{
  "norm_place": "pre",
  "norm_eps": 1e-06,
  "positions": "rope",
  "qk_norm": true,
  "init_std_o": 0.0,
  "train_tokens": 182800000
}
Each number is 500 + 40 x the weight over its row's rms, rounded and kept within 0 to 999. Layers, rows and columns count from 0. Numbers have three digits each. The size before them is the row's rms in percent of the matrix's.

# layer 6 MLP up, 768x192, rms 0.184, rows 298-363, columns 0-47
092:507494452520432495526496510623556480443421482498497509544540503469499476593473489444542561479472393538515543486512444532445572498501440496509468
103:553497544511497473488525498494539506453546444431403512468485496510542487538480427496532479520524513551487478467504501569501422487461421432495500
102:518557541461443514465565538461455542440528540463507474503483553507493499457456506494464536496506543495459534509532487522537566467503488531472498
101:587482493514537505510502524525535465513410425495458498437459491435526534496413510538533537506542571463522448537578517467471516474490549486511528
103:405531493461603422459571486490503473501489517571426510471479522420530510553363540463476493532452483444455452503491487475505492466455516503478519
103:533513489532408451467439565524561492439452525526499518511496498541488513447483570450489478534470458511472513454471490545538535526555491467469477
100:540473533463473466485435552521503501420451506478550454519547502524460525508558452533459503460590537506459497474520459405600603517530459423454484
101:394481505477506513515469487556470484479506503397535544437517494429541570511522475441434570526516475461425442455422412503498436543518493496455442
106:485487538517420496528509458558476517521552546536536492506565438545508441395557523518507489525513446546514512505428461491591475490501511496488536
098:539453510539581475520478485523530495489605548477500541469512514454585548505523553507466502536482460512538499421496542498468443480510417506471515
105:439474508457551521485468534482483384526486468485493446438448487525549516498488520515450574563499507499497558408417530500554513438515528437532478
105:462471501537463492452420567529507485559446601468542527503418434508490455486370489508418499514465455510581475496565518534440472523476475502537507
092:422457504493508507528583483515501522523450493433468558493475529488439528512521490562484502422435513523596542445532474561536515526446579526555600
100:536503569494545456457547505445456548515448512458469567455503493480537483431473445570512451405478503531535471486570584560458468533518476513467522
103:488478493505508511519505527571439476534584462452477468483442458572459467419542428526519494479546506531551528536490538447522499498478460489444496
095:496482477534502464419516471482434483565482469513525520570416518508523433494477506479493491527454527500546535507450468513461536447452502491454457
094:475458430544559477473461544515474533458570534476510528446462501504522535569505470493416549449439518552453528468460518476543484613566448460532465
093:495487526516543461494537451521448517490523493525532445581513562481522390547518500485515479450529483509493514498465436497492478573542503541555599
103:434473533554526533485394490481410443528520522479471518496460478471552522452480470518525538545473430479486470495460424486552476544440521430538510
101:465440514509507516545550509430485474501496497498551553519505517492444504455516614523428456495464527533476460544446580496518456527472501412513492
101:529497535570530493531505492479500482496554491387541548476591523424464530503514583503485486572477575589522531460495459415569510548516448501453504
088:529477502457536554426491497507541553520487444513521464435563541483501462521463434401569502520451471426578540500486496511444475513495499525446515
098:550534424538433547426520494527484531554545510530497449485570464550516426565469427543417547554576498552617498499524449452471459536537557464504532
092:539528466533446460464504497468512450539521487436547561540460456572615519464587445535436519482489549546404505476449551504494463568520497470446492
103:533457464510518498488512532491484500489495508512521493560491544540486536568460514514535489493475561530446471494484436511485543511513488472488492
102:451533442570526418513499529441486446515472490496499510423562430496495512551514454464558543501482492516419498488430540543605557531495504521517518
100:516516504575566484509503576479542484497476502450563485535500523530551530445428464504539498470551446470486497467514477566477519476493553533422478
105:476491524452543494556526511538414455473564433531430521556439466445529523387492531620568490482551492454541545490443534519454591590468533497462481
109:481484486486568462478439518497494479489432519519464389528425385446458531442462466551395507434487558563552540537488472512489482504517489424477456
114:428475507503486424487536539447481440511437526496471478541502416456472473492560421438481473514513549523498476505499459529478466406474485496525469
100:531517514422515473458483531487455535467425483461524478499404555525538491529425512528546466485553405497454438507500520543489450538454493458529502
094:379534516466456529507454562540508530478478516505486511491485578487488521563493454431462552508590509569449473512468541507497571516451470437482512
103:422566556545538541457437500481470521550459577486534479451499528489477494439500510470460542460549499530610583558506490479523534509543485501523518
099:526502490488482543531518546424439451481507455513448498522521447544497508540432422524531582551545445485465474508546499440518479512483442530494502
100:508482432510466376513523513497522495537485486486497534566492464519447486483445521489488495451491476552530506463531538420527522503524477524445515
101:462524541486573545532552463498475514464466468541520456511527496510543543518506463548501494531470482468531479489426479567447507510489518438488509
102:470514484425496501479538548466479512465511455526547584481492526462450459424470556485524532544591558528459456512413506461505495458490462506515483
107:505458577460545453532532529394466467544525486492490489419546505497469521504521488554536549483553495503443440459507464491488484464555525477499456
103:522500425550523475504541510522534508540446517488485463419473539509522484522529475613428496524541483512444496456505515511522514480489450463424490
098:458498505514543476476517391477513497453452514503491503462485566484456505494452522420517536547561592478493446491493455503517458481510527524505489
104:536507572584530542509535550461485504495553481522492510461500424491538542504486584483510496550528465538527450482477526505489592463476526529474574
106:511488482510477499454510515485451452491471459620490478577399458558497528539463548489431500546508474499458572458542522483489495548545477510511483
106:492542519511488458478487542453499552495471503548471524433496526482624519535522506566440550528488507489473489439492482483515568525496501550482515
102:443527521442492508527484517469508491560484456409533502469494523507457515614504549506535556450484517479534597508501556478562406432545501434470547
100:494557450497507437476499532453477519496498500452434519541480577573561460521486514534515500472595561532537500445452539522509528476499456531501491
101:448480524448538461497586465457461543449489484555532477499493433468549444471537506492452539453530555573554574494511552466487518501468454479463501
098:543456529518576582392424540544451488463516502511448551532466542480527556468570512473507438528464481487482489482528453578489535510507497445498486
099:514554573486527497522467526505474483485490467478504519497547507454493441481544554455531514542547455526488501472455492510537555469526538503466524
103:420518495451524440534489559518499511548465499533574515504441432501496502490468519538550558501536485518545543542479519485543499485490555487488514
095:490511506427544471477501531466560492505482464449575509465527539530438479405443549520448516460544481520533498437501557464518441570494454497483458
097:574584507541409530482502476496484545513491517532479473527455526482470562549428543463504545466501508488495582471584507438482433520393555479459511
107:558482587410497477558476546512471478452506527529459500499494396515461493511514474473546487455421574500553489528442439498442442455509398454462441
100:512505509463486497524487536416503409529502500518456551514425479467508470499491478499451509488527450515510498497487527518569617476558453551530516
104:480514562527552459486489461487460499459488544517511452409476439499498534434548484516516556481464537524502582366502429522544452502560533546490558
095:494542467510543512486485518469511568474480466505476456424505546494566475531435477430526514427483503578501516510481540505494545512488541499517505
101:454488435520562510435474592473437485458443467486489521519459488537538524482527471455501532527598438473469508523507551515513532491437438478435516
099:429509524536560524480483524543559523487483559513482444531534484488493529520447474475467465454484490554555469496514492444461486532454453480539504
103:447502482476518465455478550453468505498469551543513564484505454547478545489516539430539507526488518486463464468512551489470522529444495455593466
090:471520475454514566446501567537501525496517445532451524456594546490436501472547538459501500472466455497525529506578548536518493554492525506533448
093:548491448516483448518474443576458397524558494505539469531478451512540506476457474516519551463454489522542465539542521541496450580503495478512432
102:530531553505504574472498471544477464462526556474537472552508535454545463500544490498473484561543424527496518608458498465474466513518526463544608
093:529465438523482525476461502492490445535598518513464397493456492456526571551503440549459552489435492546497488501569512468520490545486467505491481
101:510527566506528568452529435517564446508536435470546450472486475523495523369433532513480500508532421438507540464496449494538548510471467464428518
098:475496458550502487482567561494459427519594449517545493436460482488554452468531527417573448547508445536502523461485500513540587481412431512492465
080:525475493513464482535457540553537506499510468472446465517550485500543489502471499515478531468531510447437494474526483536447495543444473492475573
104:561474512511467449502479492544458494517480539541513434520602373542540506422481485505429513493465558559512530474548462450548488491500530518513440
# layer 6 MLP down (transposed), 768x192, rms 0.18, rows 298-363, columns 0-47
097:474524414495483486469544511507415521428588406477521504530523543502456545466526482459492528496497454482519487506552506503544462497452490503463474
101:533561579457494460529462402505441502474561553470462522446441446559504486482494495460483455447490490478509489505573472478538445516552448550532524
099:481452513431490557490641515562537546495419533534527505528428503514523462490503564518536460489505521529537467487510475520485504526566483494536541
101:520519469484482565475540472498552521487541429556523479477551495405447507548442496497567498573506506454469454507552428493470511534556539454579562
105:498515501483488467519508484505475490427410491498476594506513506533518501488517510403468409543455477514531529488522441492441529531542443534502571
102:590423497519556379412462531531469440537458452484500443512547516475492479496514470474477482508510508528518547461434465519498492490462511514474510
101:429529474497484506555407489507494519427497528569441398542491490481488529556535573506538459506433458536454517557570556527480430497530462519481505
104:515577375523480558423512531381500471533537583425525455478452473522546481463433481519446487478477527486506507475542432488459482537502482509478500
103:506543454483423461552506437441495554513469529508512449537486520469520487514522488428571479480548502620461506468494440508497530484490557453526607
099:534566486493487487521474506437474524472581510492414492434563508494455469500502495447471446504493424484465518542557493544475509561495486441496497
103:449486589427514575521487435493465509425491476473492482489536479470502524372476521449469495456531471453566563509466466462461581490593504465503516
106:429508562487474477514531419447539445553459633547470535565575483504435561480476526601469563480444491502553546580452562565486537536516555452519471
092:503534507444465484516534497532499469477565470452437554509517486513494508412498523426502531497458492532525568514523530516521459524448513507473466
103:518449482496512548488484504571467501595514514473489503500565507472492490506475440463417528474461520434563411517562523406517434452510432509487526
101:506483513522498457432516491468487522487484430519422491482533530511557428488495480537495470553556567574482491537499529493449527499550471501498453
092:548503471510470471478530479465547507545431561512527506449520575513468449478514437471523474503488478501620477522490548547473523591503484461503536
097:452487501485453481452459491502500500498490432415481486461480486520429526430534498534471530510459528501451521491481510523558521492542549545523538
096:468516506550474504570506548465481434491502515506545489497533437442502499471596467464525520528482490484533554496449559550530563462495534494480503
101:526491460489505551529472486559457493505532490436446526459475501481570524554472499417535419478475567502477503539437474455507492539521490467518534
103:481502464481541461499497516509499523516461463547550514493477539466511527567470427473502539503418526512522491467476412534457569517508486503418517
099:524447546498455527495512490461529612573535536517481454605503516500538527495530487531450534500534533513519483561515375452563555585565488526507518
097:423518433511436576574454541537515499564555587486564573508435439557515545471504518542507536435478604528500515508509439506532470573528503439511456
099:506572456473505527509487527479519520493509488558539563502520505489476462523451438560425471532507478541524484476494480562451477559510594429457491
095:509475463485523586454448500492480502451441520505575509542505440511551454489515541440501549488480452532450498578509569543437520526491441504504431
101:456581468518536532517516588562470439574427443460566464507448540495483476542530502481459478541536521483473466573533574486537494473443510485509468
101:527529536502421464419532499488519391459541556481490463469582552536540494500524402482450467485489464512471490519484424477504590505502536458507497
101:523473500459535554525519468574502459435537536469443462512457539488570449471436473506516478548495527574522526523462516544477468503548471557480517
098:481386518540488548551533555611534464489511485496439501597465496481542516450482476493477499527500462541459556466514523554482539553522556539568531
106:476477485505525455523562440521472476498464530558436472483560503509517425435449479520429469493417493532522451452558513584482479512513494460505512
104:455462472503459431520486496436540501515538515509509525474520532488463496505568532473509530534542511470460527531570467549485488428533459459482506
102:423518480476517534432545519494545518487512515472494403498439518490486497490510504499509495494506494523419498514497511505575475516470483561418514
096:520500558449508501492473526487544495501525573503466539534478463432461521434439525435423493424467549526458501495459511563455531423518530494473448
101:531441522533450523527444549429457505438529568458454502492521479458496499523598503484478538465441465507501454443528583480478490466485436558462487
099:477511523561523481486466533485489477532519540492511565493580478487529469471421433495512542497493500506493482521499573498434461538524503506501474
105:467526499460540498503515534463545532438491551506510512526547506431513474443597519527456499504550497433532473536527505535474449556437478469534506
102:515443398569506465573542488542540495498406470534479453556375461498524553542555524477477480519495441473481508488479502523504508479517446497499526
105:399485494502496458491497492464433491425550524510529550506509471456483520576525514519522544537455539532571467499552490525487509433483480559498473
100:517485509517482568486507499487539550536454465514493569494462596522515500515460537427524459498513559606520486562526518479495498490546464457426542
100:525482499480516541539552571556526521542503454513516491503427551472500446510474582482553510482459506498518511447478512514473539470484441487444504
098:497463451466471504427501483543504553385502519539544454547509500550506503467553540427508492503458542494513487477526494521461463486533506548505540
111:507468529480530490436498477516509519517489554441480564564485530559508545456511446492475468457531451467434488518514556494514490454535584459495397
106:481543501485492435497490535422539509468524528519516424500515453504528488481462481533477519515500388414519502451530494554461510526463511463498565
104:466548528503563522482493582478526494462523492551431426503508516496468539543544520420495501520436440489509534489520489486484500435505514504570480
104:531496508466496533504501560488516473480570456503532489540516460503537493501496502486563449602508382482513565496448499489435491481524509556465417
100:487526494480444479551565534452464478525527520466492482523504510450518472463549550486509459505571511532520514509442467520461591455456505477498485
099:483506570486528495398502479551499456523502481500505460529536552568485415516517499472424510538558581505415554563500454461478578443470533483529558
101:493441479508496493577482507515509608467534478555545513472480565413468525554492448405529553491402440497446531490548510502504523472447471374447396
092:522517475494467476479520468534558506499450454461506511448458530429504428472520561452510491543541511489518496506448464539420467527546434463545460
099:506525483535495578547510488474559474555400520447513493427455476466452504556460435502526522512534435564435467549508515437463496515512530440531502
098:513491469578471511415479424492567473449501515487473506486485447549530528496543523546434458449500530471434559468451502555433576452539498509495531
100:479479517421483516470511550484536463517528522513537522554510514536565501547512535412473513538512552471548498501496602512416453511470509521583488
108:482574512462507489537453419503549529485550382498520402523530503496465502559509428486500551540555482487494454567525444539553525433547474496524520
104:471549526471439464465431446528447515518551471553470442559467433440550496448513587436480412450508513450535500459463486462482503558446525510526527
099:441473532462483564512499497497511535511464485486492523480492518538535532490541486447527440482501541552513577488499495521503455519522552535485521
099:519487504508579510499527525533595471471534436568539459483546506503539552442488464418488489492543443559483529534496540501555548509505520480475444
100:516491488464468504517476544519439512537559550484477536567536463503533508527508520414445473470537458487482503508577502499520528482502556557528467
099:604442469503495537531519417507493552522502416505480561496542502434443523502477534486478489453456467505520418451477568417523469464503531551484426
097:423479492500457502490481462469436512518431549452503420472477487521502458566495537540490559516487505511426462443523472483480534502476495559401453
079:377533491461536504500513460551497460466464544461385458503605491509519544513505506534535463455529551532523458513426474497541455570403496513469455
099:466552478519496480486477460505533517588452468514538539459550487482538439510509465503509505535490603460472467483498483500451509560546496518541366
104:519495495486449433499396520546512419492528487499472473455578463618591608548484483478499470461535530545467468477563500485450531536483453495490510
092:462415487453504458463424510519533539518503491442373420462449567549481524425493562470521515475533498492459532476487499510519499417537500556570529
094:454436475453439527520565453513535472499550524497527498546465498499457537432535498514533468513467510493449517479502510546489430427549560515554490
093:530496496502501500518419502513576569585535469491487464482451498458440482489516525529560500489449491493464507482519484552521477489515547526481539
090:397463449480488461555341501426430516552547480497375484517494519507464528468510511523532476480514466522537526490516473434558538485518507474538512
102:498479493467499442415570487486550424591479572483503535491449499486498465465479512589476506492471490547482519595488403461488473422497456573427505